{
  "n_kv_head": 4,
  "norm": "layernorm",
  "qk_norm": false,
  "init_std_down": 0.00336,
  "beta2": 0.98,
  "warmup_steps": 430
}
Each number is 128 + 24 x the weight over the matrix's rms, rounded and kept within 0 to 255. Layers, rows and columns count from 0.

# layer 4 attention value, 256x256, rms 0.0444, rows 160-184, columns 128-255
[[124 126 128 110 152 140 101 121 157 142 125 125 160 118 107 145 127 150 112 124 148 168 132 136  88 123 102 145  96 141  92 162 117 123 127  90 199 156 155 142  92 163  97 125 124 126 136 115 135 134 123 125 133 101  86 144 133 140 139 112  78 106 150 150 117 143 136 101 130 165  95 116 196 117  95 141 132 148 113 104 165 171 165 188 110 128 124 139 145 105 121 138  89 123 117 134 118 132 115  99  93 158 158 111 114 119 157 104 146 138  85  90  96 119 128 124  92 128 105 143  77 121 119 133 141 120 122 147]
 [121 131  99 143  65 109 164  75  77 141  74 148 114 151 146  91 134 127 197 177 130 141 131 134  91 159 132 101 167 106 110 125 145 132 107 184 113 142 121 174 143 115 122  67 146 137 104 132 150 106 154 131 103  99 126 129 165 114 117 128 113 142 120 128 105 193 132 132 111 138 145 110 100  90 146 138 150  93 156  97 136 103 158 119 161 133 124 139 135 122 110 112 125 137 198 128 128 131 113 133 162  98 150 109 178 126 129 123 102 124 123  71 127 111  61 146 153 156 106 113  98 156 120 101  72 188 106 112]
 [106  65 154 128 158 109 104 167 140 104 177 142 116 121 157 165  85 110  97 101 147 118 125 134  33 131 112 128 101 171 123 101  94 110 135 107  86 143 163 187 134 154 124  76 117 122 148 129 135 126 126 135  83 101 114  93 142 131 152 132 148 149 129 138 165  80  98 160 130 155 114 122  94 146 100 149 138 132 129 139 151 107 138 144 144 102  80 128 168 143 116 106 130 167 187  74 142 147 102 183 119 147 157 147 116 145 151 137 121  77 129 131 118  95 112 183 130 132 105 134 147  98 128 106 123 110 134 166]
 [123 163 122  80 138 103 147 129 141 140 133 122 205 135 131 110 151 143 160 144 145 120 127 126 111 136 155 124 131 105 122 166 103 140 153  80 124 131 112 125 118 134 137 122 107  88 170 126 109 119 132 127 121 126 183 123  86 164 125 145 126  93 147 151 123 144 130 143 158 124 123 185 143 146 154 123  91 133 137 110 154 131  79 146 114 138 142 117  95 133 153 109 151 107  92 118 118 174 113 120 138 154 153 123 135 113 109 120 130 181 134 110 166 137 142  93 137 108 122 169 131 155  92 124 105 142 109 132]
 [135  99 126 124 131 122 118 149 111 114 187 147  81 130 151 157  79 134  77 135 106 130 132 140  99 119 118  83 113 128 152 128 132 120 149 124 126 132  99 139 145 119 151 149 126 105 137 157 117 122 152  79 110  64 153 164 104  46 122 128 154 156 157 124 165  92 129  78 114  78 155 132 111 161 146 131 101 111 153 179 126 119 145 118 137 184 112 141 109 126  85 160 113 166 101 112 117 126 156 165 151 129 154 116 144  96 115 136 154 115 151 112  89  98 122 128 140 142 146 167 133 114 105 153 136 139 123 185]
 [100 142 127 135 137 109 133 100 134 115  98  97 135 126 117  83 100 121 115 115 148 124 134 148  92 152 113  97 135 119 146 109  75  96 160  68  74 131 118  68 183 123 123 163 129  98 141  92 146  87  86 178 121 128  97 117 144 119 137  99 120 111 141  69 152 141 129 112 151 115 100 102 108 187 123 110  96 143 101 148 142 102 155 107 121 107 168 150 165 110 109  78 149 130 105 145 141 129 140 137 160 134 196 135 138 134 133 179 122 113 141 153 137 130 136  98 145 126 130 171  87 157 105 150 129 172 149 184]
 [106 193 145 122 132 142 152 142 130 129 161 121 100 131 121 114 121  83 178 152 117 106 143 153 164 115 156 119 120 126 159 126 109 145  96 146 136  99 146 113 125 167 163 157 138 124 120 123 131 118 131 102 119  68 160 141 118 157 135  94 122 117  81 137 140 124 108 134 148 164 119 122  87 154 142 165 143 139 118 141 105  92  73 157 107 148 142 166  80 111 154 102 144 114 139 125 113 117  53 162  91 122  86 135 161  95 132 123  84 103 157 103 178 191 124 166 140 192 141 115 115 132 141 115 159  94 158  89]
 [147 106 110 115 143 129  91 157 138 137  99 116 117 143 130 113 120 134 155  91  97 134 114 108 122 133 123 107 138  86 152 130 109 106  87 134  83 170 134  95 120 132  99  99 130 106 133 138 122 144 116 172 121 176 140 157 134  87 174 114 150 127 132 147 146 144 158  83 130 136 144 177 126 155 148 132 114 142  71 143 106 108  96 167 172 113 130 140 128 156 132 103 120 126 120 141  99 118 126  87 112 147 120 134 100 136 169 141 133 168 115 126 129 110 128  81 140 133 130 155 116  98 104 121  81 136  97 110]
 [126 130 120 130 168  92 121 141 142 107 153  96 100 153  98  77 113 122 111  98 171 125 116 127 127 154 101 118 132 123 156 117 100 118 123 160 101  94 138 150 177 134 123 126 135 126 114 151 117 113  77 221 159 128 107 142 132 150 157 141 142 125 142 124 124  61 104 162 131 135 135 116 113 127 125 120  82 185 106 132 132  94  82  85 136  86 137 130 161  79  99 104 141 124 145 135 148 116 104 126 119 129  97 149 100 118 145 168 102 137 134 204 139 152 125  99 119 140 128 118 122 123 172 128 101 100 154 128]
 [130 118 142 119  69 162 125 165 134 159 115 122 160 133 123 126 167 130 139 121 106 167  93 139 158 142 124 155 147 132 145 154 106 121  88 148 127 179 135  84 133 112 132 133 130 116  94 138 119 165 104 111 129 173 130 161 135 133 116 115  91  99  68 109 109 194  98 136 125 160 151 151 119 151 172 152 115 155 110 108 134 121 138 141 137  93 163 136 124 140 151  50 107 100 148 126 137 117  74 104 124 121 124 109 123 129 154 110 192  93 136 102 146 150 157 159 143 145 150 140 142 143 119 124  85  94 141  79]
 [141 133 116 116 141 142 139 144 129 123 157 144 116 131 144 108 147  51 153 136 168 112 140  99 132 114 105 128 133 111 104 128 150 130 110  98 131 178 152 137 171 125 118 113  97 111 140 168 131 112 130 138 109 134 119 130 125 101 107 174 113  90 134 139 104 129 179 114 171 136 161  66  73 126 151 158 101 155 117 161 119 120 108 127  94  96 101  71 121 100 150 152 135 142 150 168 129 120 128 161 133 117 112  90  83 150 125 168  94 123 128 107 106 139 126 115 124 105 130 138 158  98 140  76 131 119 122 149]
 [ 93 104 115  97 133 102 112 102 113  97 121 154  72 133 145 154 102 155 134 112 145 104 133 103 108 106 149 129 146  87 119 123 112 123 110 107 118 133 109 121 142 110 126 138 143 112 160 153 143 130 141 111 127  74 154  77 145  89 137 158 172 176 120 113 111 137 151 150 126  67 137 108  93  97 101 128 109  90 181 145 111 113 120 109 137 174 113 121  88 124  99 118 138 180 120 109 176 155 126 162 158 134 139 102 134 111 127 135 134 116 126 128 123 120 144 145 121 120 115 117 123 176  96 144 118 163 133 176]
 [137 103 121 142  89 123  98 123 147 124 137  79 120 125 150 117 117  88 111 133 106 118 132 141 114 120 116 130  97 164 117 121 141 122 162 157 119 135 117 173 135 137 174 130 170 101 132  89 166 116 215  80 116 103 123 139 101 157 110 131 121 159 101 111 153 121 102 168 130 120 141  93 130 124 105 155 149 129 128 131 105 116 112 147 113 144 122 168 128 176 130 130 112 139 130 152 115 111  91  80 107 117 112 154 140 136 106 143 125 107 156 132 125 147 120 176 111 164 157 133 133 127 163 158 182 104 138 172]
 [129 110 142 120 187 152 154 141 170 105 129 107 136 121  87 107 126 120  41  68 110 131 131 134 148 102  98 152 115 141 125 118 106  98 100 146 108 138 146 131 132 126 123 132 161 129 131 135 114 129  97 142 113 153 104 153 132 116 179 116 157 142 142 113 165 114  96 108 149  98 139 181 153 114 129 124  99 123  85 125 125 137 135  93 170 128 133 171 119 189  93 101 117 168 126 136 111 140  99 136  96 144 126 143  99 122 133 128 178  99 132 144 101 109  99 148 116 120 113 122 104 102 143 115 149  85 139  68]
 [142 100 102  99 118 116 144 118 131 136 109 108 136 124 121 134 116 111 171 125 150 124 128 151 135  93 103 126 161 120 117 151 138 113 142 162 188 151 128 104 120  89 155 120  90  93 101 154 196 103 118 142  96  94 126 130 155  82 165 128 122 127 120 110 116 166 187  85 140 145 116 146 141 122 175 163 125 130 133 128 143 135 112 113 140  98  91  97 107  94 132 148 140 102 135 170 141 115 149 102 100 134 148 136 106 141 120 118  95 158 127 156 121 109  87  95 150 134 108 108 122  96 118 120  74 179  89 187]
 [ 97 139 134 120  60 119 118 152 149  93 150 110 130 113 127 130 140 128  93  91 136 120 105 148 121 105 159 118 130 120 143 141  98 108 103 120 141  96 162 163 131 121 145  89 170 102 109  98 139  90 130  92 114 137 129 109 155 137 139 124 130 157  90 147 104 111 129 133 151 113 102 102 116 134 103 126 151 110 105 119 109  62 127 105 123 151 147  98 124 171 140 141 106 148 132 103 156 161 127 171 158 141 117 122 139 144 162  79 120 148 139 106 138 125 129 157 163 145 143 161 119 167 119 124 136 155 127 110]
 [103 128 151 148  87 132 117 165 145  94 127  86  79 114 147 135 128  57 118 106 138 127 132 132 123 125 146 156  94 113 120 112 122 117  89 135 110 125 144 103 120 130 138 147 150 130 139 127 139 139 105 151 116 137 138  89 143 154 142 110 161 145 116 113 102 119 123 112 126 130 147 118 135 161 156 106 130 111 138 105 121  97  87 144 154  80 166 160 129 187  88 144 146 156  82 151 139 155 107 120 136 147 118 117 102 158 140  91 145 108 120  95 133 166 102 173 131 159 131 103 104 117 139 122 146 119 142 104]
 [111 127 142 107 103 152 120  98 153 143 135 105 130 102 107 133  81 135 105 131 124 142  99 145  78 143 126 117 141 126 130 134 131 133 133 129 148 152  93 129 203 129 115 134 107  92 109 114 152 101 185  95  89 100  97 121 123 124 107 139 142 156 121 134 111 118  96 136 136 154 117 126 150 141 148 127 114 151 161 147 151 120 146  48 115  94 134  91 137  97 100 119 127  99 151 114 140 101 147 164 159 110 172 125 170 123 130 148 104 131 144 129 140 103 141  87 145 130 134 150 100 140 124 140 122 141 134 162]
 [ 94 182 128 126 149 140 147 171 108 129 115 168 153 105 119 159 129 126  71  83 112 103 158 129 133 118 140 171 102 131 134 123 141 146 111 120 127 131 145 130 125 142 119 106  96 148 106 134 130 127 134 135 177  87 131  83  97 142 110 137 132 126 119 125 129 137 135 121 149 130 136 167 131 129 107 103 127 130 122 139  99 145 135 142 151 154  83 134 121 208 174 151 143 135  77  97 118 147 142 127 115  96 115 123 116 143 133  88 169 145 135  70 122 123 114 119 137  89 149  98 146 103 127 162 135  79 160 114]
 [118 127 117 123  77  96  94 190 130 150 123  97 138 167 140 136 118 113  61  98 141 119  92 156 157 140 137 138 113 119 130 130 133 131 141 139 124 117 139  74 146 136 110 153 110 139 124 136  86 140 119 104 104 114 115 166 122 139 142 141 164 115 151 208 101 130 186 113 106 138 137 135 136 176 191 127 103 117 123 134 139 141 115 139 135 109 156 140 141 162 129 153 126 101  97 101 106 130  91 143 115 140 130  85 114 122 120 127 132 151 123 191 134 117 109 107 163 129 111 155 128 119 113  95 155  86 112 105]
 [ 80 162 126 130 148 102 156 106 169 122  85 115 146 152 138 105  81 153 106 105  97 104  91 135 108 131 150 135 111 168 150 123 137 103 110 121 173 148  84 116 157 150  78 101 126 122 138 113 121 128 111 109 144 100  94 136 104 112 122 132 141 134 148 160 129 139 129 127 101 106 123 133 120 147 122 120  92 135 100 150 135 159 124  98 155 130  84 124 125 148 111 116 108 121 141 126 142 162 125 120  97 123 180 123 124 155 131 121 141 152 160 131 134 114 122 117 122 111 106 162  98 147 112 173 118 125 124 123]
 [ 98  90  87 141 145 145  88 153 117 171 102 109  95 139 135 147  92 166  92 183 119 129  93 159 139 122 143 152 156 109 143 117  91 168 130 145 125 136 108 100 188 146 110  98 118 148 132 148 123 118 150 135 127 163 115 171 128  98 145 148 165 152 150 120 168 120 132 135 108 124 132  94 110 141 158  98 131 151 102 150 134  76 147  82 103 111 138 136 137 163  79 112 120 144  88 133 124 109 140 162 127 121  88 118 139 136 150 111 119 127 138  86 116  76 144 100 135 131 128 153 149 161 104 103 125 135 122 118]
 [129  93 119 100 162 130 116 139 139 125 124 145 136 119 132 130 132 124 142 121 146 118  94 177 130 126  72 122 125 119 143 148 139  82 160 122 176 123 143 127 125 142 142 144 105  97 112 121 125 122  87 126 130 107 110 112 166 175 149 114 140 141 141 110 189 201 109 113 146 122 114  91 133 146 177 139 116 133  86  96 144 177 130 103 168  68 111 150  94 115 111 119 122 110 107 142 158 136  70 151  84 127  97 174 100 165 131 125 100 144 139 114 142 136  90 111 143 148 137 113 112 111 114 108 105  99 140 126]
 [182 104 115 132 135 133 145  87 155 134 125 112 188 125 111  96 200 104 120 134 144 128 136 168 178 101 144 130 123 127 109 129 154 142 114 133 109 149 118 124 124 120 161 123 131  98 129 113  94 150  89 111 184 141 143 177 151  91 150 156 162 125 107 136  70 150 140  96  90 124 125 101 107 160 153 154 102 118  94  88 147 141 129 140 129 151 124 134 146  84 146 122 109 121 112 134 118 101  96 128  77 129 129 139 108 119  61 147 153 130 112 151  60 143 111 147 147 168 149 154 153 103 120 138 139 137 117  91]
 [ 86 119 131 112 166 127 139  91 182 145 133  95 135 148  87 106 119 122 160 163  94 129 126 112  55 136 137  90  92  92 139 152  94 125 123 117 129 180 103  94 162 130 102 165 137 137 123  84 140 112 117 128 125 166  95 145  98 139 175  94 151 155 133 128 121  89 147 128  69 124 134 115 141 159 175 115 136 128 113 124 158 111  89 158  95 104 151 119 157 190  98 112 126 108 125 169 102 120 116  83 117 158 159 143 134 108 106 146  76 142  96 146 134 124 120  93 154 171 109 177  92 189 128 136 147 187 105 129]]